Each number is 500 + 50 x the weight over its row's rms, rounded and kept within 0 to 999. Layers, rows and columns count from 0. Numbers have three digits each. The size before them is the row's rms in percent of the matrix's.

# gate: layer 2 MLP gate, 1344x512, rms 0.185, rows 19-25, columns 0-127
# up: layer 2 MLP up, 1344x512, rms 0.185, rows 19-25, columns 0-127
# down: layer 2 MLP down (transposed), 1344x512, rms 0.174, rows 19-25, columns 0-127
gate19 093:455498445545451473441473557515526504442546523412510439525532529528488528472409546520510465503572530561523476464567519426507510446498549434504498387458517493433491488533442496512543533491442569453459503464586429483468466565469464520420662504475427467477522488466528467467433497467469436560568425549570507488475528467468575408547477612462556512480464486577461511555430443421513398474468
up19 092:481475469530513511544563460467512565495606461538524465463412557426509520471573465524478438560450571484505389463499480635510514481516396463574374558545528435523521367371490561470536443534413532523513439490474490482537547555481526449508449488467587478563486482511453439474505628482507502462531482520541492437548535465554463530574591471540499479488509458468510554506510427452557486550575
down19 098:492467532507377569504529527481485499522703380571471491493474470565414434467531462521415395447434590573491432511465495394525524463530563456559460480552472413488492515597471491486533467508513511574568506553518554488645472527445447556420497491559565513474504446507464444517537583427466570491489492496506502582549565556491497477461533469509508492478550549491501551501463478490474442407496
gate20 099:361552395506589543519485547486549522566505538569544510529503572532489504441519471483511512438511441543447514484437470533527563524502512576510470460539500536447510477482514610528456483490541555528519529605535412518517539413539520476409525453529584495417382518637451410456459476475465511429528555502566596566623432478478450576477465496503448436544561565544511502533530527495483486488499
up20 100:469474536589516468499484473451500496507548482396564588458498511554452491489485465503436556549534523534518520517462438440528521358482518403519608572497514468466479544437427433488534518484430470473559577615539532571480441534514445495468477468540481578570506513583423503446434523553551528546474533569490487490646494521458496441428481430547474518443435534521494509531519478533494497503543
down20 101:489479525451495495530548498586369536456570491499492524485438498559488473448525460543509495497516459457496540568464614497479455522589427505483560401522520467446573479476513464471520527591471510513505434537545542509474475500587486554472623501552363516567415470499474521613484566450552539617532551534477559404449456394551458510395482447526478482513605542477521601573510540553532520501484
gate21 099:492593519461496559464450522604515488499557542618450520603453574542512569511476531499456522536564455535441498556460523511450526455497501473422590485510503548527466630477572522404509469469450476511539623556509483509507480610561444563498487496437496467624349539506636445469526481491552449473496511519481443537481503466445463577503390511489504448541506481492469521514531484499501457516525
up21 102:472511548457483472535427485524414503528496455545471537493464487471522522510575551621523540591515400518530496530464463555537562495513508502583616522487487584533469494595499555488585508503491406489476548539455449541569488537526538448370569554512486506498533506437546481556587542636558545492523463459443534528427537503557433545405458541488499520570541507482535516512473524587491407495512
down21 103:430413486525436472474532553456441496457515454473552464541464490493477539435460408475462462435467458434526554523577504377471568501510519534504483393478503464550517513549525588473449515540509520470467584421453484518532471591518593505516552459534462560496475371433450511523538589462455518457403440463493534501472437580571514462431505530531537548503472603430487463453461614504484500393527
gate22 101:533523590395476586539419462496537534472562545583418491526503464589480482609505626503413513447514575560572533541500468492517541525501473465438421406488505500526479457411491530476539445487589565510467470497475489493433429565461357497525518405428497483533481506532481574467432552569423455498506433543403377646519474448533374414546510443428468526549591475431498508576518486584526433512583
up22 098:437539482472598528446417504559510453448678572553503496498436468506516440442516576529467538510381420572444487537501517542583495536514407461473514457504504588491497510512453498545529449472548469472537507511495468443467474540571472457547505504474464504529525518434518507434518512391486457547555532435571518452483485501400490490560490537556427598592517432493473516494515466556502466513448
down22 102:492504511514477484507468476532511466443494530463488433465462501571549462442474569473489525593477612436488549502587600468535513481552458520468508519490512477480500536610585586533517553522580554565505531506462453479526441486503514515553494482501512534522538491527508437506448462473496403530564451534540407491514425544534489422533440471430585454501624561483524543535445514578564525456495
gate23 093:579462521452469538493504558613386514488520518551410513512462502521522418402475487545554400515443537513568392545482519604596503518556474488578486488465525456507574515546550402536469479562475457457502580472538527494428429507538482476465463635473467461507490555503502447523503439502531526461428476466449463529374489427512444468450481557437627472473484531487427465576423536517606553485546
up23 097:486561492450487624501534534471465445418372532496523565463526483526505537565504464557561496531561415433415492470472454659556558514386440532564512442557498464470375476459574457511428484456459520509466515534502494447538440450440504508479602456493534474470540394483517502405461483530469528403582496561474552506549573430582515437545476470501490465507422458475516511433575588458528486500425
down23 104:482525474519492527457473493473520545521520501545474491445499484453491436509558551530519487474530467505460449400524578582504490509468450599542491468582520573523528446487415438569478544516508502503475537485502501462496502482451622504562533525396534514515527476502544568533463403469529579466550429512386585430513500471485507478493471477552516443540524497519558345419484500444474412467475
gate24 093:442441469402581603535639626470595466546479485507476540646475529528497643476534520518462515457429442471463519463592482498574507487490528500470448423513523463467548452564515533537507457557545507481443498452543488442482492447431474501489490472587513552598477486510503465460521567471417479504525469518475493528504495472452521538473535462430450607556444488491498498500461462403471549542512
up24 093:514488590465522477374455520528516565519532461457507504366442558442501439519525571550487527565499484531533508424422474425535551543488521527557519540584434404474426553554399522532499511440522491503531471531487480470529548493574477495498534468523516481448549490562487493518626362492487506497481489439548514429545586508548444503439513481444467498495571573473547468510499507516592399537472
down24 099:460476411536613476448470522558487445456558487544488468569457437463473646556540486484452538490461552540436425469518526504406454466516480441431498520515515472434455431546426504537468476488549408481563590419464516568470514495494571490530530547572501453518469558475497424493523591492609578387513498409508444531475497511508519494478546582499510536570490511497484480538519451500476441527541
gate25 095:420497533460518582581479557482387438504521493478461564488536432451453533417417528480539525581558516459481398565557517521549608497494426585549419452507540598390489431433459503494536592504536450443501522609494487533503448518484525530475509520493516429492515530569550424458477597601514511546470559478513482521463519502485431466453539545590473554593551431501428464488586483515424478501534
up25 091:478507445482533489537542366410384438577465474574549523504493536446521552493477420548576537499539502539528520566471491527547443463498470426565475529437464461508453566516490454480474542514506565490527567556460504503563507480481545544476451458545530449530594460476570456379404483451475494416472374436494494552519595472606546575473439543410474620509479525565476620451449482447502455509434
down25 101:481488546399526589488467461492460496505495461424479486532487430519545521410416454506470408502591409488421471561498501461422520495475505466452407534444581485512435573499512566580485510470503474505516469601555521565514492578541525504517566467540575548461526536508476591477503531530605511538529500509433554591518492467461577472482436461479477408470453581528505475524517448513447575539519